Each number is 128 + 24 x the weight over its row's rms, rounded and kept within 0 to 255. Layers, rows and columns count from 0. Numbers have three digits each. The size before them is the row's rms in percent of the matrix's.

# layer 3 MLP gate, 320x128, rms 0.0606, rows 122-138, columns 0-127
097:133171138122161140123168101108153131148099127126119135121066105142154128149111165127129133124120141143157172159092120123153123113134180130109101135134132140118110090147135136083144101104107144141151081111158098156098133138137122121140143127119098153172141110131171164176088120110100116115160145130156173158157157121152151150082120158108154122111132123128113171151170144150112151083146
115:168098120102182130154110133137161116118094144094113120133138177115109119123114156176100145113117151117119129063144124150078085127147157105115149089120143103152144157147108172100144106121110111126185142108131151136142113102109143117118094126099152091143143109102121124101143137129141133184121086145145117154105145070130106113113078138149128126121121097136089161122151142126156132108120
104:068095106136157140164131187128182138111128139094115134145067121140146145135078131157089144137072143138148152127099147108079113105121159100154163091133092151174114083139147128119138151162114170131088112150158121117139169138114165174127122149122129113137139105138133113131111134146122135158123111127107143110132151138168090149126126133113118135140116144123135118121104134097104108167128
103:110169118175142106145145131105129123118131160143145108144163103152130141113136103150122103124097143093172136104172139090131142200149144150137139128161141126158096124126098123128124097109122123081130083164156124175121131109146155127160127161137137145149132130083158116113110142141091126122172134156124094110104147145137128143156094126140141160193107168155141142153152130158109130162095
100:137148159101140139084127171141073128151137099137099078128110116074134116133105152099153138148109143118083085123112133160149103130170112146119126112093161118142143117121147145136123097132146146114160114102160150169193098132147099130102131128145156118130149095159112141122142123157113110161132094096084106163099138128162128143141116089098105135139121120093147096115142145116172142119167
096:183124116163140146187123093139125128117112090120119137136095164088149144144118124106117137102145116175147111141158142122160110151115093122122137147125148162106117116105159164155169118146125151156138103159109078126131146149141133116142149141109114139074158119173121142155118102109095129186124101147131162172094103141123147136093128143160139150148133124104123097134141083137158124167090
090:100125131100130141103136127093142157091131117074114123136124138137114120107096117134037151156118126135163147135118123105120130089139107105161173143123125139118121135073132120116142098082151146151122135137112104135119175073124155133110109125124079153127136119112147100133088111151177095116153160161142127161116087119119133155091130107105167121151112133118117097121138158146151132182125
090:139149112126144144115147135121118118154127135115169090119107168173134105114099122171096134110107163095118128110099147106121088121120089148136144135118114131116171105119121125132116122128073117120080106142137113113143144125137087150157126087110093122176156096133158179157140149087109120111110137111149136094140110106199100154122112148100139119093155138122151097077161122118127160122090
091:129123201095105106128180097164106134102139149148119114121144121118085178103136128139100147114169116114131113150100138109122141135142130145127094157146106153107104095119126131126184153095091151089112107103115122080109164115090115137118133154138110150124166123084092161132105120121122108152123106124110135092127099128169135154129127107137148147124088124123134101154147103156097191115132
103:049111098148143101110076101090146123119163137116141146103153106133105152162134103168084138116131101136106168128148119107084120108115101083113176170136107133138140094099149142114148157093146143151131120164137148118114126091117126107141102125140137137116142069116134131090132085128157129132089141107160108140176124099115160149123122138121119141108119135152120143094133157164109136151146
101:109122084148176102152141139114101126159155109124090174097102156153134142132142125122099148160131094130135075098108150110121103131114136107134106133140085157156093129152146119160066133149129132086100118135147137122072147113123177142090121124134134132142125151109082111168158153175107135143117132116149109116083139099133112123125116158115116108137091154155136107088113091123151149129164
099:163109152132136092108109132127099115122132102113071091144092113108128098146160131137096146137117087127149153122137096117119083148156106102168129119122160146147155125142140133144118149118122123142096150142109096141144110098154115123158141113114088084141149101105124117158187106110148119088125131129100129103076115167155107120120119138164082170096181140122123100129168092169122104141111
101:134125123101135112104105111143128108093097177102114128115119153118092151129125123141103145154129151112108132153097122109105138137145123101125126090100133124138092110135108143135130114108089120174142100158149122157095119116117155164105178115117161128094090137107097175148150103160123139134118202132151126138162140138153121171156113179111129180134130105153126141167149102180114093152091
102:130138126146140117131139104133123147140131126110120118145154144144180151171124138158069077102126135130141127100168137089124096120139188163133107095125137157144122152156130147131166127149135140144142121079109108129114088115131122148135124090072106154134126106103143078085084145144113191149143072126135138147080133063133130109114142151114129144101116132111140133114138107144154127139124
100:122102189128122105148134096139126110175112121080145075095160141145099101144134113165107141096117135080093143105149150107093147172153132179087109155120132131133143131118157111119154141124105108108145152105131157107084162140141108152100104129091125158139123100110104112115150116155104106120164128155162105154144126100132124105160099114125135126147112161134147172156133098126159100119159
103:127060172138098147094124120133135120130098140138154090118181168107111143118093142120130120165129147116136155141159131132130186123148139148094142120132169167143085109104131127112155176060115131160141125142109147152133097122117152127089149099138134088097160125106123088098112153133128116129109162142160094155109153152130132116145145140081104122102147124152130115133162121121098107104109
095:118097151092129128120162122123147127113162121131092154140128103146146132160127137137165132117100088116108118114129108147126116081130122141105120096142130161117137135170104100101153067101127045096127123099151083144112137162136129092106159100145137151123084116123126128110118134169120113116133153109153142103082095099147139108127138149119150075102147145162094139100153128123078122099160
# layer 3 MLP up, 320x128, rms 0.0587, rows 122-138, columns 0-127
097:122115132109144109100130159134103101167122134144090160101166171091113158139143129121130157068139109141164141130118130090147133105096105119116139097133099125122175095114108129144091105118095133118117111091120114111086149178119123105128152154095091100155124112128108137087132141104112105123126107148133176137117118135163091148130185125124074141159141155145113137157151090095144141123166
100:089166149158101125123138130130121135161166085129145136140136133147171151149133120079115067119105139158134133148114139164178145133120115151090096155163105145104117078140117063116115105160144129089118119114135081114104131191150123119122133146129121179117175133142108154142116110133127132113169112108090123109157098130126160153131135126114126138140127155096156098135127110098119148159144
107:147164130152095132120096100121108129166130106128125109113196130135148073133110133102134095092150160108127135133138156138138151150128128162133103140119149067060105155131096109106134127095105086121165122083080137153144086114141117123127101097123123143111160122105117158120146124105139136147126111120113075159124096134111151107121107102133149141118112118173132126155156107146161155084151
101:121135101152191109129109147082104155087141105087146142105118092143118163113133078134144128138086142084115140088130147172143143143156145141124117129137159140099090125152090119135102150157128124106092126134142121132111124117135147089093156124135122146138084167157118078109185126115108165126157123124121097156129126129125104142146097113169135111100147142153174151146126151116103083126115
102:090141138170149102176141129138127083150146089128181122122165120126117158106127120108111123137154110115119128182130123135143157153116110124114168131152099129127133129123113127145105148104123124095104132140140117145101137112128095172148141149093080143116161137112090159104116124148153109124106087143122122128097130095082167124151146085142160123135135127090102171154070120153174101098089
101:134135097103150132114130085161173098086137127112154146110113101114134126146171100138130128123120124138132089127120114114140101082134124099099093128103116141111161123163126097093085123131178126127131174132139095136122103135148125136143088114148099177171115088134091081103122132152098121101065115119138119101162105145124145110133138168112126124115127099155101134147120174134117142098181
094:165146134133155102158070167141140110151108111144153089124143095139150131169120150140136079079158155103131149138144137121122114151127150178132121125108133140109144110132117137129090135155112146112162150120094154124151081139133088141130165143117168131113117127114100107122112131106092152127096137151084093125126185154172112074130143105123113096102118105124121188109122129101153140134158
084:148136124091111112139131129114103122145109175131127125099122145167132120110125143144121150110115138138124102114079105144129097158117103155138140142144118147115162146120140138143125131129048140117092090132138113137155111124136114112165157112114120126186129125139161188145113156092131119105136106115131113075152146131166104139159161096116121129096117140114190110099198108142133190146130
092:130118104171136141161082135112130103142142106105134154159106125165147093183136137127140124115105161131149143086158127150135118110131165143154136084105138079120145154125140142131101092112151133157125159146129140147160108118152117149143121091114144136125066109146142089121138145156148134106153168131174108143125133115108102122099121143046160132116132100141118134096081139107132088170118
099:099125130129098123142072105118131141121137105122143077145153088114173120156119137116103118143147153146136115146095123156128141119126119127154131179116075152165110118110106136165135170106137160170165101174107154116142114116133152130108095124147133118091145069139098157146113155091115141122150138112133107140106125149126170155139077100110137104132201115131138150135140149127146131174121
104:123084093171146079167073150121129112125126147075100128099090161104115137122154114104126128126126120121152107117088151130112083128122140106132121120123073161158098128136145147158090089148136180126113126149128145120093138120107143112142125136119146127143144171121091117138114117180083130133123161108173115146117127111116082135173123142140115115125137171124133100087096109120157163119145
098:106126135142086097090140110145129134150093167119113138079121096116105102136114117160114142081118156131149116083128120103160130140136165103119086127143124105133125165158120152116130124137149165134144141103108153096100149107148135133134120121128136121076110123100112147142164108142167182137159125086161096132099112150090123168143150154107179112127102126091163087117119086122121118100171
101:152152155162139147104147137127122117137163100112172088069131118104141162142138159144091155118182175094134135091164139099153162094155120123146150132141170072124135142133117112168166136122108146122119129136088155121102158134131118138086147189111141141136137123126118163093113136127155129117122110136120114146129134185129124148139129116086147124135145113117109160173142131105118107149177
096:111140138128135157129088155114141126129124106097134095130142134144108109087094146100145155167145112090126130156098115126118136136113086100140148176111070108121101062084124115128098156154114105111119128131102148116129144118151124156141125138144150153115112165136120128167163050102164088119107170148116101107154148169142116124138115118141164096160114134149096095102141137110124104127118
097:144123097126161163119116116134138167119146144135149152151101118138167153107079129106123097143090121131150128113126126148141073091101099077160156104126114122133118108117090148131127095164108152160081114102089105144190135116123168121148147144131139120158118117138142125117100118087125154143122101114102150118095153156129122130095157105103137125142186095114093090124138182100107144110120
109:103164112159133139107143117091090117182118155133124158112124101124101080111147105136116114157113122129140095151111111134113121135144108140111063105137096159107151125145128125113134098164144140155155132121133110123144109147133168098132168150108115158181126121160116159153152100080149094093115156138139162080121149102126137134137127174153147149158139098179122148116121131076146151160119
095:140085122107142170114116141130120102124140154130118148157097119128140108159111139121141132102135106090146068131147123131123137129136058152175157115124119173139135094118169121115171169115133118095131149088131113143116163113138148118135104105149135122130108101105126127100133127142139150086140138158126156118132099144050125078143168112143165143119116126103114144149149139166078097081127
# layer 3 MLP down (transposed), 320x128, rms 0.0515, rows 122-138, columns 0-127
102:093128095132107108093160156142131174130080127144118112092121088127128166086152125123081174125135138109142138160128122161161113133148122173107131133126147110120168149132131140181121088129154104101142101127119106136146106102135112114127147116114110110162103127126125114067127154122133099123136149159125160166109117135088109118116193151098173172133123117102145160114138127172135156100131
089:114130160126161137119106134167151161144120102111132121134124150126097130117083154212131097136099179141101121111143116134043106114113131095125137110116166116169127106153133146103121117137113111137128131107097149163142135159119125127132066120107161102147133126077108137102138145151164135168117145139152130137123109078135103118116098150137138133126148127110112150125189128131149119113090
100:129157095113131160117144089141114121140077123088178137116134126134112111145088158140130059146125094118133120103203169113166134157138121113141135108133145112115161132121128142161167115140143119161152132134094084113122131110156145131096121137110104135141162112104115126136135065125127129140141118144136104147151084136138103125090166136136149156128103068111115102172125151095117121111101
101:122073124138131154110147117115129124123146140141126095124107125130119142129116180117115185150125147130111087117124130110149136143115118190200158144124141086161135149107121118141112104123085133130176139108174087119126101105099088121152115127162156142091110141126146165113134161115181133073129112133116167087119168119137147143137100103141119097113113143148144122146131138146168162149107
107:164131142139066117149111144131151083134141162094143119127141129131179152130134168109120105135172141121143121092092103112069193158153119124110154137142144141101134078096112159149139107132097110087149167128154126114127126143094106146134148125118105132128146113139131144168083109140118114085138116115132086125132158113116145158070167136148099111136128151130159132114103100135150114152146
103:100073100076156120114128121166106121138179147096178159112114123091113114158129119140162110097111128118129118144109160115046126153115147107089126132103116128160140133114125101129136120096148116093122175097076175125141091149093134115097112105121159143129150097142134129068129129120136128096115138180146099106129130111145132147122148127130134106109147098146129136110119142113109111120100
095:146154087169096119162098140104169139146095141106161115126136114146131121173130125094100118072119121109170133151164119125186081097124157144126098138168117100115085113142113130117136152102127152140158109124093079113126160141122113107133128112130113091096095114124106061137132097131087137152184139127131087127132136180125110125138133125112142124117109160119138108121119158106117112137139
088:140123102138123174109142146164149163107089105156096118129141087136104134121166120158150130114112121128134122100070155114102137166123074128129182108104140121140147117142120114140118148108148133118092093134162166148152149183122097116160120110124094085144090138112093111172106163149167124113103149150127142143169088118110120141110126130133106125116168110111106097137094151163125162120123
083:138119112170140143150116142117170167160121092102136145098119158159123112148095144188139114140104164117159128111148096145070128102149136149118159140139097126141112070128162112134124135112157114124108162095115153149153122155097131086090133167142121106171115108156156111112150115152159102110128158129130113127082129107181150137139090127127127073119125129108110129126134170144144140125090
102:149117147122152057107137122128125146105102154086117085098144136109106119095111090143169140126129165134112141137099141157155129091131102164103127154107121116123141175117129121197137125127067105098168130147118133151174114094158102151132112144144155104136084113170116150093135120143121129119107172153111172150139141102124149122094134140124108116125108149140144102147129141116104124124175
094:153134120122142069162116127126131144130176119145113138090132121113113128072177083067175159109135134110125095101077132129102110109134113116118114120111084145136098121146141115148113122127129137135105140160131135140167149152104164074140122140150194141139106145124099119145126160132127153137132109113126142150107121092111110139183107112109100124141133180135088128096116071129138125133131
100:120101105140141155155161093113174154122148151128148129145163165108131132110160117154145138075126154145126141153131109131102110176117139107095118130126149164073133129150126138153139119127157144145180145082147107137153138122094144081078139127143148128148142163122124146127186083072092134140131129113136133146134140129117101111132167098102110143165121103112145154146098149103122147084159
102:119128126115155118145119143151154165126140136098183111095131079151134116130119145132161116133119092104130121105107102117099155151120134146105132162146094131107147129156104135120155144121096109170128103118148134175160114137123101129107150120130140125109115075130158124160114130112091128157063144094106143115151149154120081142175149102112094127116142068105119180141185105150143144095123
105:138142132162145160106141159085157155107155105073129116132141140148128132190126143105118102103142168098120151147102121142115106135143117115115161132130118150109118034112113138088127142129109124187110132107102115105167147122137129103122089111150123152101107096092145122114127111118147106155160161109133067128081136089150075106129151105109140128136138125147139143133126149119138107133133
095:145153124133130133113122134131183156107094156144128108111147146105148133101096155152089072124102123111164121132166119127197088106098132122132144142139136145109131085131128088101133114126133111123122133096115024136122120112133150138134124152156157154123147112115118080125136088123126132170111071092104091119139121152141131120114122104158131130096124169132125129131166144117106135134157
105:140157114172139130160104107105126129147099145121130123106141126125108152110154177164077157095153148154139136132168123118121124114117164094146143059159134132155068154163124117116163094104113125136116129159112121122111143155123159187117128098117159136075160124159135088106117138102131100117150133101120135122086162143094125136094111100121116119156144135136118131129122132075091103133106
096:104117153139157111140110112090147139071147152126168171133091137142105080165099100152127121157175099151105088133128176107153132119091113151110169140100125141132150124144134127115103107111110146114168152107136137137159188099111095099129101133139151117123073109099140141134149131120130147106118134145140145132129089171133150089138147156120152125144143099114106171125112129126072140117149